config.yaml
n_head: 2
vocab_size: 8192
norm_eps: 1e-06
qk_norm: false
init: "trunc"
init_std_qkv: 0.0442
init_std_o: 0.0442
optimizer: "soap_variant"
lr_mult_qkv: 0.4
beta1: 0.95
decay_fraction: 0.592
final_lr_fraction: 0.0
seq_len: 2048
doc_mask: false
steps: 3910
Each number is 128 + 24 x the weight over its row's rms, rounded and kept within 0 to 255. Layers, rows and columns count from 0. Numbers have three digits each. The size before them is the row's rms in percent of the matrix's.

# down: layer 4 MLP down (transposed), 512x128, rms 0.196, rows 271-295, columns 0-127
# up: layer 4 MLP up, 512x128, rms 0.205, rows 272-295, columns 0-127
down271 108:117171118122135121128148166168163138147149109115087104121186154114134139121108149189143087131157117137087162134164124183121164121085110105159113135160122140115129154100131079156113169100137127128123136126109117119127130136133147146131100084126116163075141154141131165126180152120144139126149180136134097122137139146130124136135157161136178177124142148103120129149110135137106114140152
up272 101:128072173128109182105126181120135168125099093175128122135134138147142092162166151116178106137157109116142109118115106161151134140111149147075131138140122116143127097176112126106110164134136173123124085126107149086158124150124131146130148170144116089144121130122106109125100170135132123154133071120138094121120095109139137158137156144156128107149096104154135150122109100115120126091124
down272 107:132092119097147096077149104165089160157130122128122091149101123130109157131123114136156125153126143146087157117164097098184122126133179164121108183150146164113094126074111130154142099117127144141151147112119143140106144135116138174154132174140126135145114149123106128139090101097140141115109142174106058106111115102102093145102140120119111133090121153097131134108113123123131131117130
up273 092:090107110108118121131126110112142139140120092120111094168147079116134155129141129105140144119140135084117144101107138135145133141097137139090115131126119131100128116101142077108134090118118152101146090116117133109163112141180110119152192098140104124130149137086142105080150139146148123097123136070165048134110129124165127147130103156117184137125141131125147136133103161081154136099150
down273 090:163149190114125123091109109120155141129135107059150151162141146123117121153113072128120121130124081134129124119149110124108127097109118138106084117117140100160093156164094180137125155116160093096108177147128097148110124117115146092141145137119146139116125158146113099138093116083137145114130163123094121134139089146116142129125156101150144150124127117119130079128105115113057110102109
up274 096:171106142123122114126113109102137163095160128132076121139159120098088138098092133134118175110113144092155112104105126080132109146108137134129156137109129131150113135124129145136178111110174119116096105143150136165116165149079108153106121068136134158148137104114164127139170126111186142099106147123126097098093151123093118173129118093080137131102127107114110100137101125125145102148141
down274 107:137162149165137097097105130146153118129151121150143109196175089121125095140114105120120170128146129125092172108111098109117136131143131126118133095092137128183136130115147103145164080102138097129109144132142166176146135119133138142117153128138161103169153135134121152113148079122168150147177128129156156108129140147156129159137121091109140125083148119127125085139118126117088083112164
up275 093:101141185148109124126148132121149151124096116140138110158119132092130147096073147105112118170135142143120111080164137110145105099131151120111141149114115134159113142147077111112140118124166117126136175127098102150154139110203101155063125114165119123113112134150085120135118110116124120131149145113130110086111098185140135159136131127124139140105090116149156118140128197118153117146125
down275 093:128137113089171100163097132121113141109097117149120130136117117101149119107151137139066081106174111116084166082089141114141084142126155138084147097163097127139100115163133112103150104114126142104103144101142119144174091136141114109100122134111139125150127137144132139106115144100151114116121097101116121120105154153119153080117101106086144145119121113109173158090126106092094149147162
up276 093:136135130114121120150094132142114126130076135158159096132161117121099135146131090137095096168154130146115151142103134133112128104108067095108139164161134162162142150168124128140143087135118125119085131123079108104118158127114148147088152178124130137136108117129117125177061109151103120134088093117116148152166139111120125146128102112093122101107100162136102140142112166127127144147184
down276 104:147093092100134116113154104144103106132100165164179159130127144125120157157150119099121141141132107126135122115135098118122184115122114135090153149117066081091110105126099102108166142176131095114169163143143128129106135109124172094132132115109081100107158088130133078126124141099169131163132158085133126121166114113116118123155158118104130140115172132123149131116093127118122138127103
up277 083:142106148149115163100135115125089157119137083133121090138111139162116148124178132120121128137150117153158160081138152130101127091122105167136136168109116118088113121139152106140168124102138118160132150149089146064123138096130124147102168147083152125099144111090118129095136117101158109125138147138145132122109063118138147129143091102116151083094103141147152112094126143130094117156171
down277 082:157089128110132098139110139092147139099125155092137090132166142106069121146183079112133111111129113121136141135149122108099088164080098170105110135079133090095101131109110103140115120163123131061111138109109140126102142114149101108114149124146127105157165126119137142126138134139144161162166108128122126144116135123193123093140117127148122137137121130096126095122151103120085147138088
up278 110:151125147161132135152150136116120121134104126123137125085153093124102136099178121104200106146132100109176116159150086159177137129117151152146146136136114159100165122105123138146125106128160092159145120137140135109148125104187126110159123090144115103098100105150156157118114115132116104162157158113098127105194127144135154109107122124128103180126129140162171130162094136137132116141133
down278 111:110090138152145122176173119085088128145170093143123183163081133158141145153147077108116140140128093123161127153132134143116148153123132152141111145135169145129133121113105124120154111093108125152115141142145130158146130159075130106151121171174091125127160144119081098115117148139117118110110136154110094111115122184132088129143153180122155106143145122117138136119109155135095142145098
up279 098:160108088175141163153097135138151138135096155163107148124101117145121111132113105120119140099150111131141132104076104115116104135105121140095146164149115117116081075173165095149095085118172152117124129107108093156117143140123099119166127166137134145135112080144137136094168150173167132121121126084127140104117124171129139148142123136163105120090135110144103141130105079108150114118135
down279 096:128138106126093152115131163109148077150132169149138112122119129129157137118124086177144157180094172100162144114158133120109132136143151155150116144111115153129144139130134167151137098159127127101097120177118124180097155130130167120091171171157146105134115188110112137118156110131158122152119109169112166139160150117109144114134108107122133169145131153155155123140096115121090097129145
up280 100:082148114134126136116103103118097137134144125081090097186163107119146134190164109137117144097111118115129104131111094118155110112134136138176102153139136146124128104161162158109167079078156112162166076129104150131147152122148166107120138119132112124171148140117126135106125097140118134111111112174117137114160140159149094140117159176140119128122114121117150116147089140152125165118099
down280 098:150166165109158136115112108135156146149118156105101115186084119104126125113123148103141143092130123154112096106094141102129139143141095151126088133130136135122083115127158128091120118138131110125137150095102137151129126112121105118172147119129098184135082108081179124140195123149140147143146098162109147145104088141159099115137104103160100124126123100127127136147175178103112152138146
up281 115:164078127108107099154108130109143169125155107118172148126104140147115130167134126156137122142119117126117129183145123144127108118133078103115138112133097105115138189122167118138131121112097091117107177103137111101121191135172149124127145140096117139124108117103122100137102160175078099149125153084149166147137088093138083119140140137112168150123145135137113115125126090107148118121158
down281 119:117151111150139093112108109150116132082118104141167106142097174129125153168144114107108105090151167105162110105099135129145090154129133163128172121108120159157170088141125184096134146132152124146097152121115116143130143102121158116136167131126145170129130115132089165166142149150128155205106138139128130098116123167137106134107109115127086134162140155121154134128170132156117114146147
up282 109:124139151096147127129106135111130101149135104121150101100125118122135128136141135158116155123149167103109119115110122089084099141158133142109111137175118169155120126090116117164169181093182113154140172142109156118115129163131097107119116138095176113102094173075139135131114169157144079114109108083109126096118123123135121114096142143154105133116125122186146132079147118128124124105117
down282 100:150149112121124127138138101129151123147100123094110104124128124133134093103117152108119112103075142097109159149103097124140126100139181108132110124120167123115135123125111050150172118120144063113136142159126123119106083145129114091107147081133105153121109117080121120083144138104178095100110138110116105157118135102148085113120093118084134141086153149131118103111129166134129119135089
up283 103:114108133136141111167092149093103150118114111094109119089124107126133118134123095121126116147154105138144149158121152148090187102113112159132124098138104121138146139085121129102128166098087126140138109166099079133165153115089114122152115154196106124178146139125140153143112150142118133162111155127120092155134145153143100168157157126126111090145166136149069123121151128102151151099149
down283 107:160111153103177144093155163078114123162144174087165109112100128146126113121125134156145130094107135127140166100134101118170079185123144158111139141128103102117099102089132127127173111137130124140153111089121163142142146122105157157138129159092201138099155136125135117105150114140152125086097129116121112138134119129142123144112112145138102117151130121105078161131132093087141141121115
up284 090:166098103144119096137104074110162161092121129133114142154161118122108068128165132139137121107152164146135128148075112127098094113119103126134123092104119173137121151143156128124124090116175125107119137146134128150123147098112132138146085158109152138154111099094154104121161153153120133147105138102153137049130168092119139125126134125158098148109109139126106144121161154106098134086099
down284 089:125137136141114136158187152153185130127142101122098092159111086129187135108105132146156113112102118132093129121089157157105131153133134119145151147149161154107122119134136130126185111127144124113134121127110132092111114122091168158135149152093122145153169169154152161121147136148135166135130166146105138158109142113120134186146130137149101137084144150132150127112085170132178112134160
up285 100:124137076142156084148134118118122156184113101133123115127149133141130153141184127081104169131122122120177168128134144111112084155093121170166122166110141122137156141120155150170125113103097137162159088104157097154144149109136158127152096135147121112152110133120102117172123129070102110099148126128117127166118124106107164116112154109151142073130138108123109160101138137127144118122128
down285 094:090143152100163126112101120121126140131106129140142086140112141105111118139147126084115115182131135118131126135111127108100137169123131139087149135125152135137119088097181116108160112140150134110100168118170134106113141144110059092139149156124147119173137099149123133123117122188125126087105094131122158135107118127154168178123116113106121198161091113132159118152130164118121130094150
up286 098:122150091185132149152142143132153123144106069131152135146105092141144160117146102164079141151087146149122158127112171149140141143084133107181106164090138132145108133121176155116178128122120121108142101090125129115151086105143150128141156163142131143115152116133134122145113135095130072142153078158097137126136109146153105095137177127124118170149109145134099113122107116138131119149129
down286 100:143133151153134150114174124131136149134124109125136097139139114134132125115129107179106124124112092121119121098107156133140157106174104134108133124119146117165114128086102161109149116096171110124083136092099128121104171108139106144077103146089115120146161105140112148140131127104089111145104089111085118036098123112149118118155156083162142119156138098093106146108114126156135109161129
up287 089:124128107167134120149103098128094158127139133116092123119107098118126093137142086120156169124149100152123151161098157125114112101177104121101118099090136114139125100140151104146099140167118141115138128097168169120155094082146172126127136128149167124139132158133165133136153151142123201104162120080136143129151137112087185111107113158150125133122085117097132121171107127118137124135140
down287 085:088152135167114131111151097136131117146122133136117090110089144105151115081119121161152150082123149140093144147102136115125117120160155144130099151096115108144144150126164073137086143164130142179116134151143124123153082130122141152087146139139110121165104152131166142154130196182104175076119127111125138151094131128121087152128121109154108128119119145151167095131129152147120107126131
up288 086:117135132093136121115129069137174129110144138151121142126121125120152130115140161082120156136125129141107094076095169116090181113134126113111160115115125122194133149110117187125110164109154107150130127089126152125117094116127111116190101131092122124110087124124118127125105148133105131135143140135151172122124104122112114134114144086153121089063123100124153149125113124170139180129155
down288 072:109094120136130144186115173114161154131192124130133092133115109125159114130170114084144111136117101136169145138156130129132144135095097116118115129127131143134079073144139142159120128114146112146139194102131148150104121130105112152143106115148122120156169162143190128115141140130124149125160117179134091151146178122140144111157103184144136166128115114121149106130120158139111163139112
up289 098:134152107101119134080153125135107111153139082143170109160150108149121177099073113084162114116121111139154112123152124083112178124137122135093083125081092121108138100102147136130139156150146106138139112135144152105112139168138169160123146158093140111129152116145074089144144095108140162133113136138148159105134116143165133145115100121158170119133114100093138135121133159107105151149108
down289 100:135124154134133108098101126085113128107153139131183128122130181069150147133124124165122112154124139111112114141120135140108089093140159107141127144145155063128136120111113159129129088138113106127131136092139123125091147125132100169137083124168148165164124095101138123126094125091145139128141118119103151158178135153111106099106110145139126147086109161117072091108095099150090104131147
up290 084:117089135136127130081079132166088135123141116140066153140114126130130077129129131073147132174170160108124111174108102100080130143108101078128158117140106143100111133122111112133144125099102128129103136138180104123143149142093169138139103162126110153159116174153149158080124101098144151144131130143128136125162168126135111104120135117137140151113123164114126116156134094109139137090114
down290 085:133114150114128090146127119147162144119137113087145070139183141135127160105172113141109076117116100126115111149168167138135119144165147156114126116127115144153139109113108133168143134105159170080122116170126139130152115124129142059159126149124139121140140148139130160115142135128100151119125106111122108115148114118175118156138113092134162094117096120087131141129105157140045129149095
up291 092:140159120156133132089164137102148158141083147152112134157158139150113120108124123136144125130104136169121163116118133115123172131164163118132065133123134107085100145089132106089128104102109153190174084136110093158125114131092125186142134119118127129127124120118110112156160135113171123088121122168135103136128156108133118115149113121127108146170074126156148130121146144068146112146121
down291 085:115127171126114134130093144156127142170132157134135108123092124126099145164162123113124181135143150118128129163142139146142108122127097119137167101154136123095122112134127147179067116182127142138110182126172133141118143127112099102083126093137148156085152156126166136136112151167144103174160110113121137168124097143148171143152118157112126115124140134160118168112113144181119115147156
up292 104:142133125110131097173126111130120122142178132148063111101138178095089151165166140113149172123141157145079106167066149115119086101143115122134146112149117091120143146139133130150103141142077102140131135108082151146106114098170141143136121140162144127109116138116111153090110113150147118089114099162149133108146148102142128121101118095099110126120135105116107119129157146113078151140123
down292 086:087125115159113097092112120078147136112127136111166113133106142130165079140145127174095095114106128095135123139138132190136173144119179118112141094121153146118122108122126123131116141095121098126103149161139119097133145111122161117090109148149108085147130119157151104146129121066153130120084102141096087148139108119088116116182144143157121140140132143152121082169135140107158142117146
up293 097:106142128154096158096158135122108100126113128108137109125140139095121159125121112160162154151168124130156109108134159168118097152153151124129119121128119126105098165129139152115124162125111149150117067131156109140124098121130152183164127140126102126115072177133108109173123108148109063153155095146129132117136137130118115122117098131114100080132153100172100128093136071108149124144171
down293 077:114093124129133145146145114121165162141130166142147103160138156110065092156173085102109116135108122104143117142136116135126114132117122140100124135127140129126104089113163136126115106118115126081117145107141130148148177154149128101108156138133134114146185070138137140113123166150132161151150127125128127149154163163170142139158129172124147162151098168107098126123157113142117159093058
up294 086:094082144140154184113088119166133108141095123120136112141158129147128108154108124123072163140153124121114125094133111094115091174088119132090103121118135122132132091096125087157120111115141135160110120142175138133129106098151130166156094140140129168122133141145108095157121120095161161147123088102145130125110163086126134164122152172120163136153152134127127126140082151148164161111150
down294 081:146095185145121091131188157128169137122114159138119082136115155122124151098178130127153127119098127104132106168115140117106154100118137119145135136093158132137132103127102104133166143136106146113142072103139112120144144127133122115142160096113142089111136110108112144081105132125130157101156079131125120120144112151167100149130110153146133104140117112081118139071173074129105167127102
up295 094:169134171143134115180106143143103129152147091118142135141115130161119118169099148123129123116097113153139119122163075119099144114074114106139107081078131071113078159152159126133095094123148099149100117133122155135104113134130076141137127152145159114145155113181138111110136141082110139143123122138143093112113170145154124115099172141128139129126149105129137116136118103181102148129120
down295 105:172132124124160115132105142155126096145080168146163161112127140125154112154139102130118144128103156145078159137094113151104071126180097075128133131108131135120126072150133125133095156123159145175127112096117104126117092152105143127082117126102093138082115097121116117124155120134158153077143155098119136120138136122148114125098118119112133122134132181116117084085140132120144129087128